Part of a small language model's weights.
Size: 13 layers, 7 heads of 64, vocabulary 2048.
Architecture: RMSNorm before each block, rotary positions, no biases in attention or MLP, untied embeddings, normalized queries and keys, capped logits.
Training: 519M tokens, 7921 steps.
Each number is 500 + 40 x the weight over the matrix's rms, rounded and kept within 0 to 999. Layers, rows and columns count from 0. Numbers have three digits each.

# down: layer 9 MLP down (transposed), 2688x448, rms 0.112, rows 2463-2522, columns 224-335
# up: layer 9 MLP up, 2688x448, rms 0.106, rows 2464-2523, columns 224-335
down2463:474405481460491574460582512509425531535548501503519552536493379613472504484548512563486464574462513455484479570528471472437460478441468530549417470522501488519492607486501526453524490565466507540454461430558477518580447435475541506458515538531489505541518521578510557432503443524400559516531485520384525530473465554490501467510466522498
up2464:497492510507579477535507476538545610438408454497449512561533477515492540479609473515506444577519485478540457452456539581501511520504462515515464486471494471438504483468452497509574496466459468479522436439539479469654500489457472510452525511495495530431495516542500490473536468528501517508479483592471427493465482502501488535518463560506
down2464:530471593490507527549498431508475502431535404508516441527489525503490496483510458509504532417449513485443507445408533461470562557469460453588466507425525425543471526516504413514537497555544539474444447477470486533530515537500431562461512498492583474496534492481499498498472533520435502518568526555432486471471451483576478501575455519525
up2465:493508492449512444487499473518492525462518500516451417504476516500479597489556489512505397499548511571523515442553507516520432557502498452421531527449565557522549595511446524456514500424469474495447534420515521445559500554496596547516471499469492510472502516486515510501496565460511504442472519518506462470482528503518490513472476490460
down2465:538512493556488478525562526532516463436460521511528483574547473437506555464530438543524511484461470549468470491498595455446537525545571471503485520615478451458530507458475533464472560437507450476568493528433468639498542486470468509458461431536440440494427549584534489543542502509501508437510506469501522547473517566551533446424513537548
up2466:594505504460521539432567448494481472512532484500544506562535458436477481517435479466511527516459484557537465474489510439515531587498485470511469483549474426491578561502548534419557438499573518445538512509489441465512496445503544546510480560458478475494516510491548507497465508429466476478455518539489491516476529551516526492546480414440
down2466:473504409442479491474482478451497540547477534466483461530477500536521567509575501511492445489469524495504511514489504505545481461492475506537569537495517472501528472526486544492431560528484528422542480499456556443450499530532502568493528496528514438434426488532534513551464490507513512492516613446476564435515587497502465433420487568518
up2467:459492529500500526482446443478461472492522457512495488539482409420515466485488529506390467515578441539530513554466471528495439513551495461525572445437495552499564450452514474461564496520445486491546487484420441496514478545510497546466493482520526544468475502449454521508437510558497556512538515519476568487530502419504490505515476468545
down2467:494504516479500452484591553471517484451472442480599474543497498474487458528471449432460484469483553575503466478493480533489506475516509528546538540507543471497565541539471542557532571540471530524474509473543550433512488531508518508506498463504535480467504489461581569548509458438545463530458500513469545465445520517441552533480493461467
up2468:466550529449545472407498495550452428483453471493504481483519501437549530490537507547462514589509504547525475555521549504533526448524537429461517563448544479522500559549488522444443524490451461462484481513496485509506500502517451421533514527492464470438494444529479512529516538504455510493444485521472475524534436473571443522491530518508
down2468:495522516484467508434533496499477499499481555551484565489476389529515523514535500466531524483501463527530537505505537459461573518468493480529525477505545487497564438482489475489556447504484456512441482467500535495449490503459545506527531472492520522517485409580452519426536440484505510478478526515488475507528514504470522525474503516526
up2469:518498433537410446463475494506439552504488483525573530403544513454511512495480549517498516511594492470484521544542465478509550474507426545468612473463494442561511498512482498556579541420549508496548468593482495449475494493487544438477463526567551508453496554545497601429519533467495505467486413499480468545462449519496407494525420425501
down2469:509487459564545486561464583542534482544493469570440578458501513479568505460515464509490469505411504496458575539490450517543513504403590564479513501504498543459471460473486505446478454551517485468579524471462482501520564457442511501530558567459443553579508516498537489467488460509487448490520503451492531465547543473490522521542494530529
up2470:487535546422490459473495558538525483483529487430500504502495441432508471470493493541471436457417529466483491492482441532436458440524592562517459420451529445494532491463534541474453554523466526465520480528466441514593468502474462439485561590494518483426462458523458530508524520493526548453454504428556535619559460504507461516484510471517
down2470:476534499585538534533495531481476519499460425509542493562490476542546460563413518447554468501522483505504550532462446455521550514568550472538517456477518506549537482589540535496544489488496546536503503497512497491466533525518529554513454517578497447523462445504578508541464439485587535488507506500404508503491494511537567495477478458440
up2471:536491536485492527469460532494549588488425492483569545433477472554500514493437504501473449508565491378472447501481479495481538515434504518515498524557525531551502444416507452507477542447576568463453550496473454498597500545553625537456520441505534596549457587541524490500472504511431573501601470473503425490534497540558518501453496534498
down2471:402477513473477467555472501468504544478576464483482569456489499484412567547517437455515503494482504526494550489589500515486482468513546568538476534441471478472429455507552549502443573520412512501510452422511485536418489613556467480468463503409549462523439551508556477507535490494496483466524558431597465516474465536479504404449367537427
up2472:513488523508597520430488434530503513475471453462560518479497459488523537526483504520496526461476478479513446480510522536513424446540454518598505496582517504436472504609487550486538503547467459492507480544432474489431429488492433544439487509513480545460536435505509480494473480466461487519397563458591431548517404522507501426511525494502
down2472:483496448471540474542492466529459565528367440454558436508489438532479608501544515500517512533507491531541456438469530526457454467488458442546473459582441475479496525442535484485533538580506503532425450498510491549442527445522478458550555499525530455432489467541507513497437535535478499553450515549556406534502469516501528412455510580520
up2473:490480527454537498451462503445515445495524463445527552520492471527492552476502512572518475532516526525440517457470512545471486525439525446570386428493494469522503471481544466492477529498448490510361524466500572579512522532452493475521519491470495496452496568469520482487505529507459458498508501488544584512499446554525526512501433415491
down2473:565581488506576492434527499484506537518456464464503490466456513563448517468501469484451435486493503477491523500493478468516480464523558507518506470494547531481490458524554488518465450580521487560501433525548451477481481487485479446432504531464530579462499531453497532505549498552500523475565526512515515530459503513488509478529571504523
up2474:417466468520479532512486441488509462508560522473462474484526562473488474531472555482473470507510426514506482541506503438520481515489536523557486469539428487505462411570470532477489497485510480492497446527505484480480525500483515467498454460457497499500472489464511497496466463437539514542507460547498476478493467535459488530432477492474
down2474:549589528467505528464515504492496546480511476520483500543480526456547506497480484516535448484469497465543464504576494510491530480511531543455471520529481514516506533414455534500484506527438506512515479479498552502538485534595543539560524464510462475457537497470519457541490483543490509485483544511477501554476383522493513468481460480494
up2475:447532471552568499531483537491449484512485499506499516465507536460559555458454540528478462532503556510453479531532487532516474470481454491475465519487457447542486507500514587492390479557587514496507517489425526505468460491457527534491509541502560507533482483529465423467486525508496481540567521459506513505550469540524541512444575449480
down2475:461465557510505498507529558488483470546496468524487411511490571551407480519545457464560465471547473549495489451542508493548478457496490530450495558484466494473523598459469488453522531468488539528419503517524508484521524549573503469549455480502557506565492514473467447540531490490528503448495508537495480467519481506530534469530511518511
up2476:511457549516478524474517548521490462497497458505542459475494464406415449512481447514557527461474456503478524467497588417552484521542503557490610601472534467483510515516457423556512536482510503517446486521480499554492484481556432524421434464524604480429496482525505477583474480438403464528501559507490464527505449542548530548482471578514
down2476:470609501474498461464452433530487494498518520500501490579488425450491527523486536432551511559497546517550522568493509492447556508623514414442477486499487519404530496467483544466562514544596464565533473504498514572557501542491526516477481461484443458469546547433553438534458537492459486505459488445518441517437485488452460422486486530429
up2477:380493504464482457488539387432491509508419541463466489554525509545437485565464432524486495528478472488481420498480601477511505536531495499527534496529506499511521394441471492405525516511544520471455549601440593420498542537537438540400502473442455467465526512501485553487527507435526484467406470503517462487534430514524569460481512439549
down2477:521585540499443440500518461414434514403538544474527553522582523492461480481542500524549473543547473572503377555538529541437523482525511449483538466476423500507452581438549512457519488537439549508461507433472537510512466503486532579486453526499491542438572615463522521477554451480515477501488492494488550524445430485494397427544496464541
up2478:514510455452498540469520505587495520438514503465504563513497531501490479489563492469506462618465410499464511476425436508552450513414547458422518480538502536468599462526560511505513496541452439506459475488490481577479494502440497484401527530510512591429513449515519498539485591436443478529496559497549537529488484450478502476483530535503
down2478:534523503471426503515501537420449475478514553526513458519533532558493479468521499463496490458517459533449496515448553508544546483599489561481524530489474487521458487515509409443515486485468478476500500531523457529523548463524505556485511542474492408540492538559473498439506536494509473529504546497466503498538518464576501568460542486493
up2479:554515542544493569376392478535531483562457534489522530521522499539529450475464445560484525515449462431520575508521500552482591479371486545490510547490503498445402540535548483493441503524501552484492491471512544437496570559478518508482483510465509503496474495479557541452590486437445594537499486518530495438480508504440502508590536598522
down2479:555499566508468465439517549551452565412502419469510528508481530518575523511444583490526517475472536431502493456531509503519515535473482436482423511534554476500524460439517523477533403449485485482462470564522497523456542574438470547474496560462489469480459560545472511479545460489458444493518519488493537510488541417465538562472475548424
up2480:526478530465540596521523501525474509455453506485506442575552478467481516500470456452516546448529450564467513441534567527491465492482463511505463451523542468450433494471472476511523488519448440539472497475506490512499492515463523440508547484534515459526488443496611505575506537481475488502421484444501458511525572432552472522467513450551
down2480:505437482506481545439509484461541476543547454460546533497488486506531467479488570479498534473516555468498517545544470465509535479508531484509463471509476520516461542498437507503484504487511473498537543477477483415522508529561553513494504542468526491500577520509456465431518511475465560519530478499503487520417500482498463511525465419477
up2481:469462525522481543470437510519518543531453438435516484538465462445541512479478488460482503486480540518457464536436457457434518477552506567453469506471521556534484514513568534597543479526498489539483485561524390457539449448436487531543471511552499439464478512449478459513486487500446510515517431505466559544531418528415478429485496551501
down2481:554569488478575533460468490516556555515563454409420549557578505484490530534478479523571519405595563513529533522493469512578462498470464483551464513552515493383507537485561518467516556496495451471542457537439488464497576483441505512482514458445508467555510545506542526523555577475465445558458539546568506510503567462537471515581528452517
up2482:567483482496495546523505468512523498461513484461529550447561477524519521468473491481585506527482490474481503535534464405558494500510467517474484447534510510519504500517540426507525498459500507503488525503511491552498528504519482430542484465446476491457486516491491504483446522561493479564468459506497485478471495478527479525530499501520
down2482:520418558466494481481501486440537485533440492502492444578452518528465486455546473490508549475489507572512513457537483495503511422462506492573469466503495456497512504457446475509466522453555479471523489538503444477489508466492470454486500525461459511425532526531472528511528497470508508497439496514444512538498556472480517451449487491542
up2483:460508473489515438520530520457439482516500502495480428473492473462458501485548508487509521565475462503542420513445377476505469526424494538481467439522516470483453518519513419509527565547530525549505498504437445484495462502480474450468456513518427532499556492571527480546567509482497447515506518527561471481499518512522583493534492500548
down2483:546438483546502482542537487466509513536533520531500523504492486497497501500499465524460464514496505534513454459475508536417512575547534481516511454467485475476431494508467587533460491493558474544513570467438440463459509484537479501462566506474467545444480485526540519447514554590512520469559534515495477536526507545543486537449502577497
up2484:459473488451510513464549565515486531495407472513433469543506490536461492504424496517511543474461478568484544436473451471538411521517462429517521469490490480468519485472462488489511530523445485489529479474436524527498581493453510475505509511429572532505479541513519520506474492508430466540536473506472549545459512524496515479478507426453
down2484:482504509470443491517438490470494557541518539528543482436504573479424496455567536487462527554487454508521527538517521483465534496504471537486529468530425530478455523486488566458469427534515474498500494508548523505444435553505513470515491509478546488470589460498481531440476503543504509504436538417528572558502497489495481510459474539524
up2485:500413462586434502527483500478486520518498474521420567452428522450556511503497439520395521552481530410525512471483429455456470532513434504517507470500501524485545472444422507456553516457463555415528516399488461590533490510480562476525497596540464496549569481496471557529565395469530507501524516524523512465518503566503400496560464449550
down2485:478528579479566556504546445449446546411510517452513422510530463513505488501445486503510481496538586465486524555427508417469462499529500465504543473559483484498502564570487527479445520512483473430603524459511436515501541529462459531482511497506564523508591545547588504501511481552536604442483434506446540538435478461462481519494504470559
up2486:502510438461495526501472533466437461432540483484472566580502526485454418551504483531573570465563470529554485499525478538540500545489461543436530426437509495418489506450469560478494518503455453498515587541523463574540415520418505467506543525467462502478497479460449575540514471512464502588440546464560439487507490543509563556416478419579
down2486:481541497468440433476552451494506450532497538457438513485489502503522407503508586467438448509478500533403453404478489490430578519515488501450478495465502485453524491489461503455443460463530530494463467509417486539439503605477466529542493552571502461421473595528471446500489537499470503463517485487477511433385478496576502555608481518476
up2487:507487544506476488467555492524563508572482547442556467500547470501535543394447545542515544469563518448535567544466553479483534461438440543471501517533477517496489459495466452456522472475553466480585538452500461515515485577488443500519540476510509468511511486500547433461521385516533434561489546515487503554565475434483460487545512526525
down2487:517475515599496441468541467520519456470479474479509416451509449463501428473453507511442531494499540497447539527504459470490587431522502552457507605437568489458563432531508471536494522504504509503474548557518447556495512528455516453439489540433533397526533484429531496429557562402431472490482504503531599559479509531503438543554504546513
up2488:419517448480499511451514531420432495458499494503417560468479453552474528509471468509529537515457472527482482468479539498460429531475509467501498462457550529588442525499560555507513518463580479480468498466565523464533479455476490462535481469455493510478500551489541557542500564454472455424591493530559468524522458506559489525530515491559
down2488:551506507497470487509478502491507503483455533482543502468490543459511467537510513373483531496470491529451531505494478544668528500543424519493486515483432498475464482470402393427503536553435557492505444530480490562492500448433458525477485458545489518500518515434512441509469452507529530537431520447447501497500502515476468514521458445444
up2489:506483551505525485457428507528498500489467554476522449505482463575497507497532467503525425482540525505473423588500511516450520467457502447557484475476554512504507537475577427465533491492537460537483460597460412507504504479476422514470476546573607440476536540518447500497539472489537513461534569453482503476480459458481535555521499425519
down2489:546503492505470534566510499576503480497485542512514478456478506516507456470489457497539494579484489539492511499455511509511457527533527524467456495569500494518467541585518470463503509525408504472491478372553490476550486495528451526501463500446532518455518481498549551493477499546491493507496462521502497560518481513464527517485474488474
up2490:425431519455559491443464512485515572472453575491486541415532460455555491470536516492452481480493417517533463554522508533532547466535451572491415573505457431554518554571474570540557593444458543481456450512611536501386461490441482419470399526464542523483480549470451514505518526432445499512490491457494610470490485562535447526520465444544
down2490:421475507553421560556531480421536542537461548483428483468440481488522600595561424521555502487532548526543491489481519531473450506522511495503431556585488458536553502580550507519518577488503515492559436441547501471523485595510536479420515515462532514508510520492495426511495531478520494490542487532497465449484512497497389392518429446535
up2491:578483493443559490466490477559503513483437472546525551569443496554570560482509523551507428478483455454514575515499498597507538491565494482508500497582457477477530501589521510517576459549553536513422517492427481457515469459405509442449571485558520524564535522535496452481517466568481485538454543529450525548499507492463532452545496535489
down2491:533544513485539474551522459561535528508440505468488514520474511465480506528479463477476514529471490490539507477569524498476478553523580531404484473451508489498456431419498529586467521477529515489546552544518495520497463547495507443516485516446530469478534469467502490482443556495486492427448478460538564448529470498498410441434520500502
up2492:443442514495451484505472508507547482527513520513519510493441483547474511487556574506507505544519509443470518457575423453523539518523461515498507520496482474460539429533502494558539447533425466556484486541470478563549532477459462471517511541528438543476500518558453571489514524454522484529489513574468537492446448462531504536553468478477
down2492:525466597516529480533449530443516488465473519472470556399545497550504507632554547513475456505432477548455478490524552429486481510493462481466545554568462517479548466548556520490524470535524463443516520487514542531501420563447564559528459465536515514490503519562489457437517445441405486506586480537561545505568454458477504461445551552472
up2493:492483512475492450480479468501451522437509462495504463563478497537514459540497538492537499491465552554497498481513489418549490475483401438467542541512495478529474433409535481510562468520558484488437529587556457496516450550560448532465513435458564409558474460419515483526500448538481524552487459490544505427473544509496481549501474397526
down2493:540491515538457477470480574475490525541529593518457449473487549447538580483472517546527537546419480459471528491478515438532477510487540512546418452481526457427548512478588485475432458538475507501519429420496462483505479585453517469488455512529495438532473448468518511469461521532515502530496436545483480608539489456490431487545528505319
up2494:439424475531518500452442414532492547505468483540456433570537580478519565450513551501467577587464505530535568519503544483501490513439550518465507451529467534606538511430515484562525496564444492518434561480514494511506520544506503496496534459453557527549583518542517508556484478473464583549537569499528597491468489515472521525525436462490
down2494:468453514476502513560462432580473496492482463406551537590538454515463452515451497460462450451518540523462405558463527451489505432565508465551506515508536537540536451498548478526515444493461461479610496451487504446513505514477427499574385399542464574513549583585569501557571450479475494521471443574485531511481501507530544591534420449491
up2495:584435466609495465536491536505506594464520481481429514404534525410449522486482443560431488464587503542552484570476438550508516488529515511512537575448491510560423452490618465501505579536426533467446507474436575574478547382451547486559514455493541563504487482452510481446545400399514516532456502503474464514499429502511574511444506540533
down2495:602524541450452470559480529450573486544484548500494524522461575517500506550546460518504461475439607477425509421509470493476517542584485468487503429524501513506592478482545585478564515503553551540509517531550490574490505477514492503516514553532512482511446495543539502528517567512526414439512536511478508557446513458447470418534486461525
up2496:486462467522493430484455473547466416467466459496423557465446492466432546558568446475526444503488515466566484454465447509471546539477520472513519441517429495485459521469551530425476450543516530499489507518442501481454437499511488608479510462462469487496416471501503525471472484557405538499510474512552507489534529491409499501449526455538
down2496:481492467565521530592492514515474530485529502452472515550520482463579481460517573496542416464625450526527466471513533504510496463540542542492559454505513464494498535522528574460463424509478465486477433483473437494531495433530564571529546508504535491516497466510560471468507462390487510474500525460482533496445543521543526488500497516492
up2497:464451543514462472442579494491507443553499507511469552438553495458534466440543510546449506495487427524487565499479464490492523514513497485438538561516432541502461451546512563490457505512491482526482504494490509502574489470465458518511518507503523498495551580524464491565506532462434513444528473508539461453471513511519526524532472448474
down2497:522483461478524502477470528454428522476528481506530500509424517464500511538578512480520522458553538499506543519481502463457478447534535534481479511573500482499511525545500508438518489453490465524522587506525558453513510529430466473495475439506525513592476451528548572476500481548496515526456515480445512487463491493522507423408480512457
up2498:518509515518456572449477487477480440535478491471570535443572524527538523474487459524473466469483549557555482510519544475493429498560552512500515544566483556541443472473552448577545527470507473389460584525500477545527487422489523491484544572472389547533463513512503476532581570504481470463509492523534466494479526521534490469494517513551
down2498:501456448500524547555448558404529582475548429449472414421497509594511496467515571497457526523488416477500541501525409491548482507561521460457526539513542523501516537509474457574464550489541542466528482480511511483400545526539469460527461558520553489480497481511503526488525535499501519542525488493537509517510456515459472506580504468522
up2499:544451497545494508490481484500509527569449467447508548503476465573487496485501499508487575424500499501511471574528430562510552526422429478435522458433453479470493482409522526431543558449570544467537526445511492467559519463504497487428496447491597519517542478501541466512455463469439508483571475524554443520556446500520459570495508509435
down2499:544549562466588514456494463463520503456519505561542465498501516507551614526570459426492481511466592511479520480426520477529420512502516503524502432505467464484539524488420484448487402532517471454510477430551537504495518499505448520453479534517523542482479489500477447484512487456466450485423549468509485599423532490508509470528450499459
up2500:511489556531562410434458532492576580532534457532499530521561481535482447490527436524537408514548480491452490582483485415547465606515450483495492549533500458523477526511497518437481481533530554508483482501450504538503528428458512495473551491497469513499543537436552473523525549555521506548520544482544528521539497496433486466504507552509
down2500:534578516414514552538502455532483493468494509495503495484476519547470499533522552491540451523502573508463575532455484518484438496508479491533505481565531463486524517437477438559581578420435488504497502496514524464466466517462526440437445493501545499424481485449538483516556480489483491513447514466509513520452496470532419481483494495512
up2501:504446519422502517499510558474466502530463558483533492570500535490521561438524532456484437534460473477534511569515421512512477489386522461508557501497477473490520422536467418539532538486525476487480545555459477491474532512523560461580522562436500534563454478487436502476494480506479522493483452478450533464503391512497501441498525539513
down2501:512465538517489537578512459402554454462500489505517494532492480467563492544471560467599545480508505451554538407488457568469470536498472508564462526602551485464498587506494523513554521392527486445490463527494550516528413512440515574477610470457542530438472489553548511446490547488464548506489490455507504489432469557542524481475488482519
up2502:528515468517477557467425470528446531547527482440512515491501487518464496551484489564548494483507526456509503564504436475479508477471603518502506503482450508488451532488488524539483433484495585490487480418524458593507528419536598498445600486462524538415527478469567495465494461531547510544481505510523528526524421495486512470553449477535
down2502:482499464552543549471509475482542441470539480460536567534482476471509500487506488517427538493476540504564577492507519481530474457474512486465492493530481506480571363582451514470497512513533468519469544488507565589506520567547552476515463521555555525533524444442508581488531496517508503489519438454498523509544478487511462519480440527490
up2503:466524520497478491528524487503454478481442547484448542412515538529519505503507525530439435523440463508487535524555484492476497486444513481507503555473492526455517537553542483506520539449441481469551476577470518514505493491492492514517512452511473492462429472482503526418455566490489536524456503491428504545481442469469497466449533509493
down2503:465448488546506488467516518521461541488514534489563528446465480520536501481431498490476503495439501541494511516470528555494490508471484548500514519479467540487483490530485437521522489459441496477511549530535480596421509465515478495536526473525489486448476589493477453458593515449477536446518456495561476506469456534503505570541499478530
up2504:482513550492520501513557428517490543445465465518524450434508455513490442559527479520550538497539470435467492511483504526550455529513502501468553534534472518492492464486519539424559522491501483548453513519522537490476515521522500440513539470514503549467483524512529517451491492510572546465560518516492462481580471541513539483532554474496
down2504:526506471553435515493496484509536504502530485474543506478521529539445587479477483487481430437570534493515472531522482464502483501465507526501522505471498510538505520481521453562511517482513440456543525474493435554491507465494515540435518488510454426495504491480487466433474457478540478563464453557485458419402466446506489511497428507448
up2505:513520513533501485447497461568503484403432464459505565502489439571475488509486571491521455514425556455534619453575398516489436498408464445411594515415563476527442535439444423489555464495385506480446507506429535455565462499548454490499578549534499460475495571501516487444565478545567535496508484501458532531556528513472518503469504466544
down2505:522504474477470494481468496507488572452491521414542444477425533533514529559497520579408499488455501573479517495593477569460520548556582420446542561580578462483575450498538541555509523475506514480455579497500521457554469548461438448544500495523481475473551545562553521529469497466532503493437566491462552496509515518525478432469481525485
up2506:502481542424546403536396472561541504467412453550494517489510560541568467490436490522472448550482477516532418556526456502563485577548452534442481478474546446483556514532489559531572487521525550490455491483388489491475490526499515566565500429458541520478488529546542424455529492482497469505436519487454485553566529504469515542586503468478
down2506:523496467490585534426466502529511589472497497509458498485505478536523492473518583496453431542458462488453545627490475413474536510457539415557497488498499386463520447505440412506461464466510533461487509469549515535514507468552487456493510535482453457435541554495561511510444513537516546521429431416510511527482547498465493460429450508540
up2507:564505559483472459471510480514488480520503465431543518556513542506540468489447515524548473453502478507539532456498459572547455476513562498514448489477527496475424497543449507441460506543484543541481484539513467470517509522530478533438445449499465550561551562466538522497517529538515483489553512500508493444501412474518507470475517463504
down2507:470552438470488466499506505521519489507457482482527472434497502442519501508566483513529518497547540508503483498419531487520543422550554502477454476559472550511524493501508505513515462439509484473475553508546506518540486454452542446490536529488485565445490510473548468535453530525542575452556515496490445508489524521465502501451513511507
up2508:459497486504435470510479501503496457511438502488546541501452485471510540501438460500525500488462477503478511440490490480523472483486485446453483522493413501486536457575542487462477464586530530545448541472396531457529461492437465499519536493474551482475407514500547506475475524466569525472473543538536449477581530517504524454560488502522
down2508:464539503531432489548471515511472488532438419570563481474538522539470505556496494494535488510518527505513497514462509519474446460501449522504526503492529488436562445512543533454557489426490534512494563605516555437513531522486574475500527518492535502501507434497506534477418497496495541558464530504506498448465467502515477459523503516522
up2509:402398520579471523469462431455510491503450527484476503560516462539518455514425543523563495528488562461421492393487482470442543470453545499481608433472510528486590527496468541460524496527516534531556462493503500551414445549548533457341490507453488506476522508518419469474493496481483508520527491418516477490516499530529497464408534448506
down2509:530462593405566524462538449482460557537474495555476534447532493455554561478509495490484403470484531539419502426494455467463518486375463494406476465496504522536481497478525504510548520555502512501534525540526524427440515531508518469546402544542572545446481512443460537462552500503497484532527578555453477494451470513513532500447561503549
up2510:537520517462518504556526515485498528518455515456485513532505466492506483494516466462492566472451500534503489539451475497471536500487417511473476505509512518455506491562525489486502538493515522546528474552447463472522507540492478468487538454466499477516521551468520449523574484479494513472505528497501490512464544529462559522485450519501
down2510:501511494504520521497509498529518468478571536524568434520517485535544536446512503494443515485469535511512463484553458489502504544540503525525495504484462449488512475460498536488529482494510570522499532505504533513513436484485542489542511557527517522502503449496502516428526528588532452492509495550503552553521480466521540492494510507542
up2511:569518586495483483458480522495453476488513558477530494506510532510568437392497489513467457513523546516526581401460482535501527499483422568450516550543505477533525511559529494554520400530438567498465521502479541503465467555457512458512531559468456475499555461428580501465522486459531548513451480500478485495495461539481502530500564499587
down2511:497488549479532518448555416447540566537534480445527486488518369517575571397523424520511462487480501537429457490510481499574391528541474503576518461478506555499555522480543568483482465535524527453474547453451525522475499589495506465449578461425570462498558586581418449485473654533430536503487480544394535442555574449471556452565485519559
up2512:524489511505518457409565468601515508458551479557486554447543473499458479506509515515505487500498519532541549504537489543512458492544459470479433510512544522505461509571504490526466489411576524464464460554510451511431537502479496423525454436502502477456514485512526581457529463434550455469544502454496499538502489523481483454504521468522
down2512:591552518484540534613468528485460579548493536459403528477482510495512539494519400485449504466522473538508445553550539409498555469451616463525466563476502578506565567479545479480550486518485468515551484488498564501453525515527565580545538525531517497497550486498508495550471470511535478517447451614493515510474437420519502537526555423470
up2513:578507471424442492518544491563563559474495478471479454484484442531493507491385357462519451529555497522576449467454545532521505545466439498495513494473554449494481530489497511478409562466480540470466526502461480478520547536507546426482490477486463469505524488450502502440535535543562506506600481519499454436468495426481462492477477545495
down2513:498463462514501570561547506559492468485485558456429563558502508486512519484510484536513413509405507547444523572492477553447491507584454469448514513486518511463504557420511525543481555543484528484527441452514518532534523469490435490466463451471450439417499483518530388478477488528473431464507472539479563516476504595583522508464462434451
up2514:524559533476489489522565576441511481427453489486569495384524515482488513454472543504444510488442451484478455440573429582519486503564445495511511452493510517535495512535421441499530497493500485478559450434493449539508455452469505521491510474534527507421523540462453489442468452507512480496406498483542463515507569471518499462439583499500
down2514:528470454508496515515456454534517508423562521536536423549485509553426552444497457473500494470520481441503532480527527451527539513488521519483512522506512496492472515418520532449483491564543507494486527468472523422496567487502474500528516486439457420579502481521583507531569529527478543457510517472506530522441492534445460459460421484458
up2515:473496508478507574531427427508520542441421520530517467538472457446489493502481479436531452407449403531479561516489407510523476521464497465536507491474501515531537492440445507406525534447480557518412535513605454564514478517507456447486405524449505570435482617511562507524570456553514494529455490435509513477454521528477505527512528577517
down2515:466515531527444503486536509520560523532545542445452442509508501455483493416553436548499466460492499451463502527434512470533587446450457466511534422481529500584528421501534486506517518483527460527411523539446442421500468511539556517478528582445500445539545438471569432483486439528477548518459557526465517515493505444405503531545562539461
up2516:509568548480586509479431506474513517587631509492432530451532454593496503469530503450524439536586465489530523497541568522515556501458470471483549524492477549550463561560499490458487421437527573516515553488492541571540550524525489529538509498497606448463507460466473541465485451469538493507541540533532519482491510495605458470442464502466
down2516:439522467494518472445580481533530512455593463539506475460487440604473487574436496533575556531476474421526507521545501528506503533516450500415550518526483529525545422547454523471513496449516447452541514477483450545467523548520501534485529510526480521572462465533494452490500476520512549504536480441558467517515537503512488557570578454472
up2517:469467431578412591553519450470544507528486545578512464474538528510528489444496434482508508527501474462438525499507517470516561483569460486447577469525596505501507488478540490481512480445483526492436470491460497475480487484485469442529565532482496507494472548482509495502442489502458476489519562425504488517533468545443437533514504515483
down2517:504547477525539515461438535517453543492489534431510537532483535494481536467492522459471455516531520425543470552531468492535470519552482574550454468428539492500489551519492436564547553539473531522460519452421526475473466509543486501587489546480511489441499516495491464496512584587542508557454512525489523454445535479476502563514514562503
up2518:555396463583521506485482555479472509557475502454495531516489482429471453544464443535449436501522487529551434539467503547499559458468435502505414535478515481529443493512501501485519506541448518366527589509501479470475597544477553583576525422501442513373472486511529420533453477603585538516508500469479505467448491516440529521415511509493
down2518:550496536460479494502467514459460563459436486467489466449520545435439522502475522537460489553499479445451449504472525539529534424486495498528508527505503572561497423495476502511466488597538502436582525457475467456533523438485512517557497445582533495454481518520497522497533454475463500537529461469475578440444514531414598542557553506492
up2519:495488441504487527520482475513485489520519472452493463407490552488524478488430541461496523558465583462506478505463449488487460446488533510505571484390525488509490545523468467511478464504483504493479477501501548518549520514460519544495513530503583493529505483592539505417417493487484489483534570452516460523489480478555549550464450532520
down2519:521530545535442550500520484514428444504482501559450486523410559493529537491485501471517496505498489541510454475465541558501530499513496513513545524482523479516438539535548497527524490472461568621479435542504514436509564463474474463491469520428480447512464484481481509547488465498454581415509541514521473478492498530531469486474539532487
up2520:518489504466538559456500539494505486489482501475523453539492525438498492517530579525499459507492553434506483480557505582535551551538481507508486452454456514475528560507490484447496492519500416516491506455462435490504530486506529463437440518513537546503509530528474445531506600521468427450481456433497516473446515468547459472473503493568
down2520:526463493633494416430528508455533511500466510515532549478479434493438486475439442511509447520470495576411460484477415503470459520511466533460513492500453473523472482557496550583509508429491531535509548533500487577481449519491538548517541469484471468541501437569517464552454502567466482494473528530448526543471475515494535523488552449477
up2521:423491516537487517508464520441483488474486466471466524493474528500504531441421523441478461530488496529439534582517527503496513513602479472489500462523542543438444458440539592573521561500505500469411505607422484442514444520568542525501541449449460488479583440507481512447564441425380469484527525463467448465486466551522441490409478479596
down2521:515464478509453456497545461577564489578483449489530499521475557522530495572597468584495490478499444612525543452458530532465547522456502516532520419480584466512420547524511487437446545482504474475533462434533509449523496528455508441473491462539487492573473456575484519581432457534527391602514512443476536528523541491440468447554527524487
up2522:587536528519550487460441492489454419524407512594461502484498530525499424434483482490501471525471547598433538570455535515452483520502524483469447475479440510526531458568541485475504558482479542407581496519477492509521467476461440463534592450530487468546473463419487401500521489522502493535494503542417470530482462457506520486495447492580
down2522:489449565477466577558520471496438511492444524522451474490466502504444512517524496530482531491474511487560520473524446551519497457513545471466473471443516550503503509492507501493492427505504496498465549547489475475531553504481518468478492577516531522460491550503556416515513516517557492499467477490526534564528468491547482466499529521522
up2523:511495531488555540544512507512492508474483505474443466465503454583532503561575513499501506448505452508480485534492496519465492485420539432552540501444488550531537510516493493513499513465479496539484518548488473504489521532488543566569535493481486487465452446490467479503469476491517508522447452571461588456509466519521468514495454518481